{
  "n_layer": 10,
  "d_model": 64,
  "n_head": 4,
  "n_kv_head": 4,
  "head_dim": 32,
  "d_mlp": 256,
  "vocab_size": 4096,
  "activation": "gelu",
  "norm": "layernorm",
  "norm_place": "pre",
  "norm_eps": 1e-05,
  "positions": "learned",
  "qk_norm": false,
  "attn_scale": 0.177,
  "bias": "none",
  "tie_embeddings": true,
  "parallel_block": false,
  "init": "normal",
  "init_std_qkv": 0.0151,
  "init_std_o": 0.00339,
  "init_std_up": 0.0151,
  "init_std_down": 0.00339,
  "optimizer": "soap_variant",
  "lr": 0.0117,
  "beta1": 0.95,
  "beta2": 0.98,
  "weight_decay": 0.076,
  "lr_head": 0.00895,
  "warmup_steps": 200,
  "schedule": "wsd",
  "decay_fraction": 1.0,
  "decay_shape": "linear",
  "final_lr_fraction": 0.02,
  "batch_tokens": 32768,
  "seq_len": 512,
  "doc_mask": false,
  "train_tokens": 96270000,
  "steps": 2938,
  "dataset": "wikipedia_en"
}
Each number is 500 + 40 x the weight over its row's rms, rounded and kept within 0 to 999. Layers, rows and columns count from 0. Numbers have three digits each. The size before them is the row's rms in percent of the matrix's.

# o: layer 3 attention output (transposed), 128x64, rms 0.267, rows 22-36, columns 0-63
# v: layer 3 attention value, 128x64, rms 0.268, rows 23-36, columns 0-63
# q: layer 3 attention query, 128x64, rms 0.243, rows 32-63, columns 0-63
# k: layer 3 attention key, 128x64, rms 0.209, rows 32-63, columns 0-63
o22 111:513540495474483493618533438534583473464454543626555531501518486504490495501541468415479448488513513518490505492549471479521501494432506435480459565518452561507482509502549469521466492492527509
v23 115:464503466558577540447491464566487534560547536462496469498580518403525497525540506561437503478567529476584432516485492541475471501518520432477474520452512457493505493549488512523473480490549555
o23 128:517515473470465432519468534523549528378437439535539512481422479500487511542528477481519460534558467494421528466485468448492535529482432506533465541529473522527475559546515478414460521476511463
v24 084:522488576427535454469550449487533516530467501474507489499452539483496464551548494449535479536437560480488445489474533473473508476539575510397486514465525507534574524530540513378474490514494510
o24 102:448553538518533521535438546470516521519478609497470512560506450578449508485468512530516559535407512479482548526429494464472543525501442486517508510520427494523532442565495477554469443508499519
v25 094:524508542409470502503516477413500430461454510491531524477430554527457511544476557443513507499454499502467466484486524450528468477516526586501485487522460490454560565433526497414465496527445441
o25 106:490535556455546534510477491508495531572515530491417464549567423517506474467493524516518558452413454468517518537495475483519513489460486445458470455463440477543470444551478482596523453502514560
v26 100:493497472489529518466452492509474456449488484465514468478456470430472504514394457521466455493517474497554492533522502467497442492458455459537532488501403414468491421581464482547521420484450478
o26 110:480476490474492448461503477528510523433554425486468513464489505560503507490577435503509443493595462457455451433525555499546511479489538546416451496522537482534490582493470506409511477501516515
v27 123:549590471479520504540479525566529514504451512529513478546490537505494484470474457449541415549502440472495496516496517524512561433406533506509389575499508519530540436534498504533445513502488547
o27 155:447511579508504476452418477397507551512522531430483533520475558531487504523482500587521517462464558548556512507504536477478469530566467549519522455494527465496507502567466510402528503544510483
v28 062:466460460519453486533448490504530441501560502512500431481509523538474545439404502516454510465505513486484442488569539467525452490436421585538522473525480483475489567580503521527521462436524535
o28 077:497497526498511527487527524495502469466436387454541522421544538422530467467529527499470462524530490439464421505462475572522521474467557478461476553484577494577501554502517509489501439539529517
v29 077:530479557551460537520535467501438450435537493510526565489505554554548457494474562547490468481502558516429580518419483507487527517488543576439524471571462445458521468539498489511556501520501509
o29 092:518480455417528599475539505465457513615533500520454468526500480539498470459526527528548520409548427450554498493548515448497484502501537459492458489496486571495477522470477515573489499445488513
v30 074:449534551498473508480447437503541492577530456517475437512568509552526531549448465547516465543461500484562475520533509421501498473476450548593534531493538493510483507584461453557524488444491477
o30 082:503520561543518507496470509471500494441452453465576508422513599454453530482581501498439465530570529486462487516454470571506472553479532529484500555451508501523535483506495510434466467519591493
v31 072:574432613483529534539427464526513479470509477493568446449489522489533563510468498486566537501484498457471485489508590493511458524507460478466441527572501493548504509559454528454541496487512438
o31 080:454559467482532519500484407474574480482568524568470567537538481484444503501491491514510455499525536506504408504493484534514514504438446534404453525511508515528525549481511535527529490568451582
q32 074:510484531579544522470535498475527462448588468513480514464549524570499512488450540474529531492552551473510442485562498534429495485438481473499451468468513504437505549520474552473523441432401485
k32 075:475488521562486525469484459501451519523553385489485490486500524460456537516442507455487520480527570400461533484486518478427513559546488509531427433491516498549477558457509566445488489441489493
q33 065:521474537534507493547478525454432427505506502496561509474542516517469532459483500381488509462471453505499421503549495553526448430512539494497548496471615557484510518502516472513475412489518457
k33 059:529524560542501506501458429480382515512518495511519545428545490475469569484421425447508518434528460443524462523493490472509554546484494458462524504432527474473490507530594488495524503523464499
q34 092:515439482572560478528588536560546479470575465464541492450487529536522472482519435511487494499545474462432502501441476563466502477401485510479477486452451514523533591459545493546496513503503508
k34 087:500489447526503514522570542563476468589495510410477514534488436530523453485417440457480516487536566445467529550486589534475503541508512423514452466451485533495559530530487495476489494473532477
q35 072:473467537554474479486452560471479461516513495528459474478438537502475511503425448565540502519405470487511632463462508451506515462554566460564474512476542500502468500520493466459478458564504509
k35 075:538474553568519536477454546492532487491461445499509569486440565504489455478550451548511520549474526512422564458485484442505420523495537472496522561446524540482525506500539434473520524515585558
q36 069:530452559578518479437479524505534439490463503533494525472471528527532475514476493473564529534476620456540531524495438506502544475493473449511471541467582509431581492469498509514527415453497522
k36 065:531489562535504496475516474550496459512491542490386592470517524474484429483465564512457505513516544458479553547514447494497511547581465494517490481529494540507464502448567418423525519513449478
q37 057:541533459453558508484477477438454444571413539515486449526514504553517555480535551499457523503527511520503512516523558505490438524566526448465474522505569591481459487514478505492526511458465394
k37 055:595496526464486430509459480491478511444505519505539517489586593449462510567493492512519439466539452619507510520441576557527504479518496491479542529470543476508477543470526503469525467459509488
q38 074:513561488474517498478412491553458474474491545557488512534559549576426603479508527478467528543465487484501520450521475479545478475538477507558487506464536518554403544491532518470525440434515510
k38 077:469451516566505485476415475439493453451497510500472506479504445492494494534476431479487377523558587545505472427476499427535537501473500488476473506526511521523518531526576531472443525498445455
q39 088:431470519517485501534528465488576455485522446485479529477485528491552491521439518574535519525465514536536457428425554529482509511454501550438517513458523456607540536550515416489460471525485536
k39 075:443535485563492465488436505541537431531503511520517508530510492549540519491436566511517619526433485455484539512546521478576523542496516526530464433456562467554545489560479468481499457498451476
q40 072:513422540544503506465516554484513493483496474507491485501507452550573459508444463516494570499434471432520483459494547477509597498392443459463443513467488428472542556538545532534496487507483473
k40 069:441561534464521525518529437503553513520471534497501522480464497596530437456552511502477510465501522504498522506481573460516517573585510562520474520574493511551473570503546577498549420512524506
q41 079:529495514434481541509556553544470477570485608467474470433476452434501455473454457577427563519497541450505503478479559518502538513489478504495520458539458518450524479508478491449481555526481562
k41 073:520578513518461520493544539507500510477430486470532493526569534541478452409546518502460534457470513511499473532506540565542441445440544549524542462576481543494472529515489585417523486500546521
q42 060:475481485506519491554451453483556494545483541520506456487403564531480482561476495491544528540441502495504556520454469455519433486458467492566437549524424528425545523519597516523534520477522488
k42 056:520477520409498419552460529521491507479477516499475457444441532536500499546454475498491473451438531511423494535526490452519392522581523485499506557473455571463538536462455482492489515563530475
q43 084:479499496534527515516543476579527515488512447546479474539512469534539505473459473485479553475574471493423475518535512492457550443440476489607430471470412568512464548528490492530528481421520483
k43 077:463516483538483516495503511552471511498564491505504420452426493479507480558511447468472528555497592510470525490510460509429509464520477476529504436542526522552513547526447517608493501475508380
q44 075:477542458495462509493387587450439513520451518486541515541483564427453466470569530448480497492477476508544522478487476486457494537540539463569529478547456537479521492403449540479488500499510479
k44 080:526475555474536533551509564452570589463506558465451551500462534441462462440577504487457421542469456516475430463480515492543512456461511481496503490428497489503518522528494545489465488505507578
q45 067:496582399468532506529508515508441568557474541530543468568529481495515555492486468500418551499524431539441518508469544487490537455506519436583473499516433531496483503474540475516499534485510429
k45 071:504523478429497536542544502429560516512462548500575429515496531461531482477563408482504507478487477601519500498475514576530525485515503478503430538512464528542549550506451536547514410502504488
q46 076:473461547464501537464462507527468488540433498453503423394478523488501452512510480526480509499460546508574523498473539499645532493501521450511486538478524467485538492538551420493514480459465555
k46 073:504537528528440488529514408534525477426393515567449464467563502524504464464532514537417483511472408533445528491535523476558475517505521506540467522472501557517523519531501522405504505501497514
q47 084:485581512447550508535500478519468498487394588535573526584516535517480559472541538485482472519521502490493461456475449433497512509553541465564487527513468540490470470515477512487500555432539430
k47 068:495558540465535442440504539379495536554468548518474492492493510447471471540481480547547438367505572544498477474501484512517550503502500484460492475505502494545521461544460461506465514497446450
q48 070:515512626467564437454490539491510493502446539507500435526474505483444503517556533478543469523580548493523539509498497444400453521512488547486512513497449529463456470489400519470509489473473530
k48 063:496514494538543455483493573524496507536470545538487490526520510493501512497478573516537464555482525491474513487531537437479467445465517410528494396482523513462403491441414529536552524414462494
q49 079:521507498485493451531461491470549509488467552545581513559493522518452552511526506467538437474461432505508537450497450464530514421589504522552534487525475504530476480509482549567537404556542559
k49 070:531532519494514533461503556435522526645451546516518475522489468485512531502527485519489487515445477495517561448466450375540529496537517493475539477517507490466588539537458495514473532537465545
q50 072:477560531459488518507450490446510552448509548531531480501460538546409527502599527522499469532508519547461568473520383493522483528516501507543546535598500487502487468461499520474491519433498447
k50 072:549554521463528526480496501555563542467528482472450453529489540506480571499580532529575474474529503525505446444576477447490591479481546421510499550450472519462489508456544527522509565523463514
q51 084:452545425479484550514493479470539605459525434437468552573510511511532501489506515527475522494481475519569507513503566515441536600498497503466486499477478459538502518575526518487450548536479414
k51 068:467511453451472492496442485476513555447555461451530529497444523469478451590437507525500490538506525496525481479482534542456512519464481585523470572435501421551470521582464557521451502503499446
q52 098:469499555522544441548515487521515467489533592502541528527521479537441524459575426479487521531526536501426468456472504535517471467536574471520511461564472567520420446461447441492534518472523501
k52 085:580521561564502483530526518529494474519517507463548454592546522455517476501556471510480603469515534516472481560518454483506527479437491420475533526501468540570425513497502450554461552468492507
q53 071:486466474481562524479535505555489399523492439579493531510495440562503483471539485563482510478507463558507466487427526497497523518481459495405536488519536454563418542521542520489484546438514449
k53 077:471489465400520516506489462514566437482503502470525526471466512527588486459513447541530538436601472548530448477524466513576558535517513474506495453496495439570466555483483540470505453461500476
q54 076:530584513533518546476462522450444509496472546542517496562544491438496549468454563447475577513438500469506537462526535469447526561493529414548542483483493516441473417502493548509504480449497463
k54 067:562521488475533558493479460449535543429546467488535563496511554458522441518533579493497457424521518549459484438480469504457427495453521519439555499460479488538459515431515512495470534573463473
q55 071:472439577528512505488586519525495450543491432469528473433490513545550435522435510525472486460519517477514458544471574518545478460486556418480500530451571490515529505493597471519480521512490455
k55 059:516564521528460507536480475520444475514499534535488476485517510552514461496458508573490548448555373423467547505528503524517420521518518489529483495443505474502522463516510511485563403425542453
q56 071:486448490521463504525492506547507476495479473449407552483464506498495398542473542519564520437494612519526508563498471488506457552542497491434492477436562495484568488452486435540516482486461501
k56 071:467510531534464476561509481585512508471490472490425599495499550523435495629511537541500481497537527473512526495491459542548449461503522510492501430497545486512486453478552424472548537483555492
q57 066:562459539570455397475545508414531439527501479444526499501468556477518477509575548466518484485502499482468438445514471508489434505435523512414469523494543472477555518455489529526530487515453460
k57 060:532525453499445456484590565488486496567535551466493535461515523514496507496484621514518472457520473395501500540541542534454556579532466480473539527467526498519532491462535493532531462566488512
q58 086:454443578466482517484524499592541476502503470525459461437506524494520384520518466522527436487482493544515507563491524460528473460423567492542499561471435519470559498474474459494503509454520439
k58 090:417485544530478494490482512597513490521513513524435502469497528517476496579503513463520575529522544503487479551557578514509446486516610424490533495454498533465518428486454454525520519459523446
q59 075:511518577513456511545506470446542482461551473504478541523506501500530508454496458561506545494440463510464484436430582522503558504475597540508452527515504457523502504586517427490432444443486502
k59 079:454515500558497494435467420454493493462441413489486442460470476437511469452489468500504523460442495467391517488493459423498537563481497466467495572424524495479465470519515475540462458518496503
q60 092:494526437453490500520571521542463455555516513520484402540469495499515447498456523473457593523547466447496503498507504423443472510457456506546450431469473477475484490458501503522513492390463546
k60 081:475515442417505502545518638513482479475588492509494490534512510520543493529492512516437475509510463527453537429484535596490481469461503523503471415520484501553540494489546508516502563559517453
q61 101:473478539528438534578531484481510487517530446518490511487465461509556385566427547517507540486420526577514481579501505533449529541439431501507500523496518530524541526500510482524479481552496563
k61 089:469555546452539544525497521576499516462504479473501529531474492508504523471541490465555514508372444474453512538475475532512485503500511531456511440413514506527461433459508523462528439558605513
q62 059:503612369510452482508558535478488551454514455454500535482482420459549533460525552488463541534507465505455496550476553539459532513536570492513518467530533457458453499483481488539503505528490521
k62 089:558491431498518517505604494454496499417575491515493505502490476460480496527504517557435468510492475528524537475479440587524579471429517523527454535480518486508494464523504522582432479567536534
q63 071:533566525438455475536449452529488540506441536526514505533455524499568496524561480490509459535446463452506546469480455479448497459564495493527493539533490439488485531532519489463383434587514531
k63 079:441499535484480500501472534438521531499491565451571513537498463444541453444476468528537478503415480500527550478534479441541551511524567524501448527582478514429541450556517549531456461560523494
v32 076:575427518511589534477528452570538492504479553468514472509563463479493472530419553588465515511487471554530480498522535503540451515500473552587529575498486490487468533507488504492487419501545520
o32 089:536558532496488472550532479461529603415487507471530501460462518537515532510558432500520443459475474467450554461465485539543572475477543487443517520453496481537471513523468595419509509506536512
v33 072:446549464578496486556517458487497453588525456550490476549473452447554570503521462504516526425443453462474529485447509567545533482530498473479490475487444554459492488546497481578555495507456499
o33 070:532501512430512533543580533524555456578464563507490512525564496524462433489488477472515536506414502496472532541518509452542495494445517451442457462507414488507515470468525449598490514544478530
v34 076:501543493508459504479436481511491527501514473466542563574514439531462518572546524498513461560555465534563534547476544509480505540543532467434503599480511556574485501459470482551553478521472571
o34 087:443470477436498471519510530582499497538417468497530480461479543488489547478458488497496501461461521464518500542519551447550494513595524467619458455526497456503464524533505553446503452418510474
v35 082:407556549563501535424462461475556506511526560419437471538483538481513535462519475488453508514455493519482423499530462462442609480518457458506481513492545483480526462538472481455526468470506511
o35 081:453537564522501519505489526401435484517482548445429551500522454550437511473451531584500447505409498482524500467433511508423477498490464525469526475477528483448488428501514552477475517529488462
v36 074:470443511525492460563423495519407536486492507490407456529497541520476467436515454493437505479514539513472512527518539470498562517443461500501460458524432508469460420589448501521514437497496532
o36 072:448535520431479527493476492507528490601457575499486502456531469547466491510463503536490534507408490453531560516587431410568462541538515459521472466521571486488489544495517515503508500524449492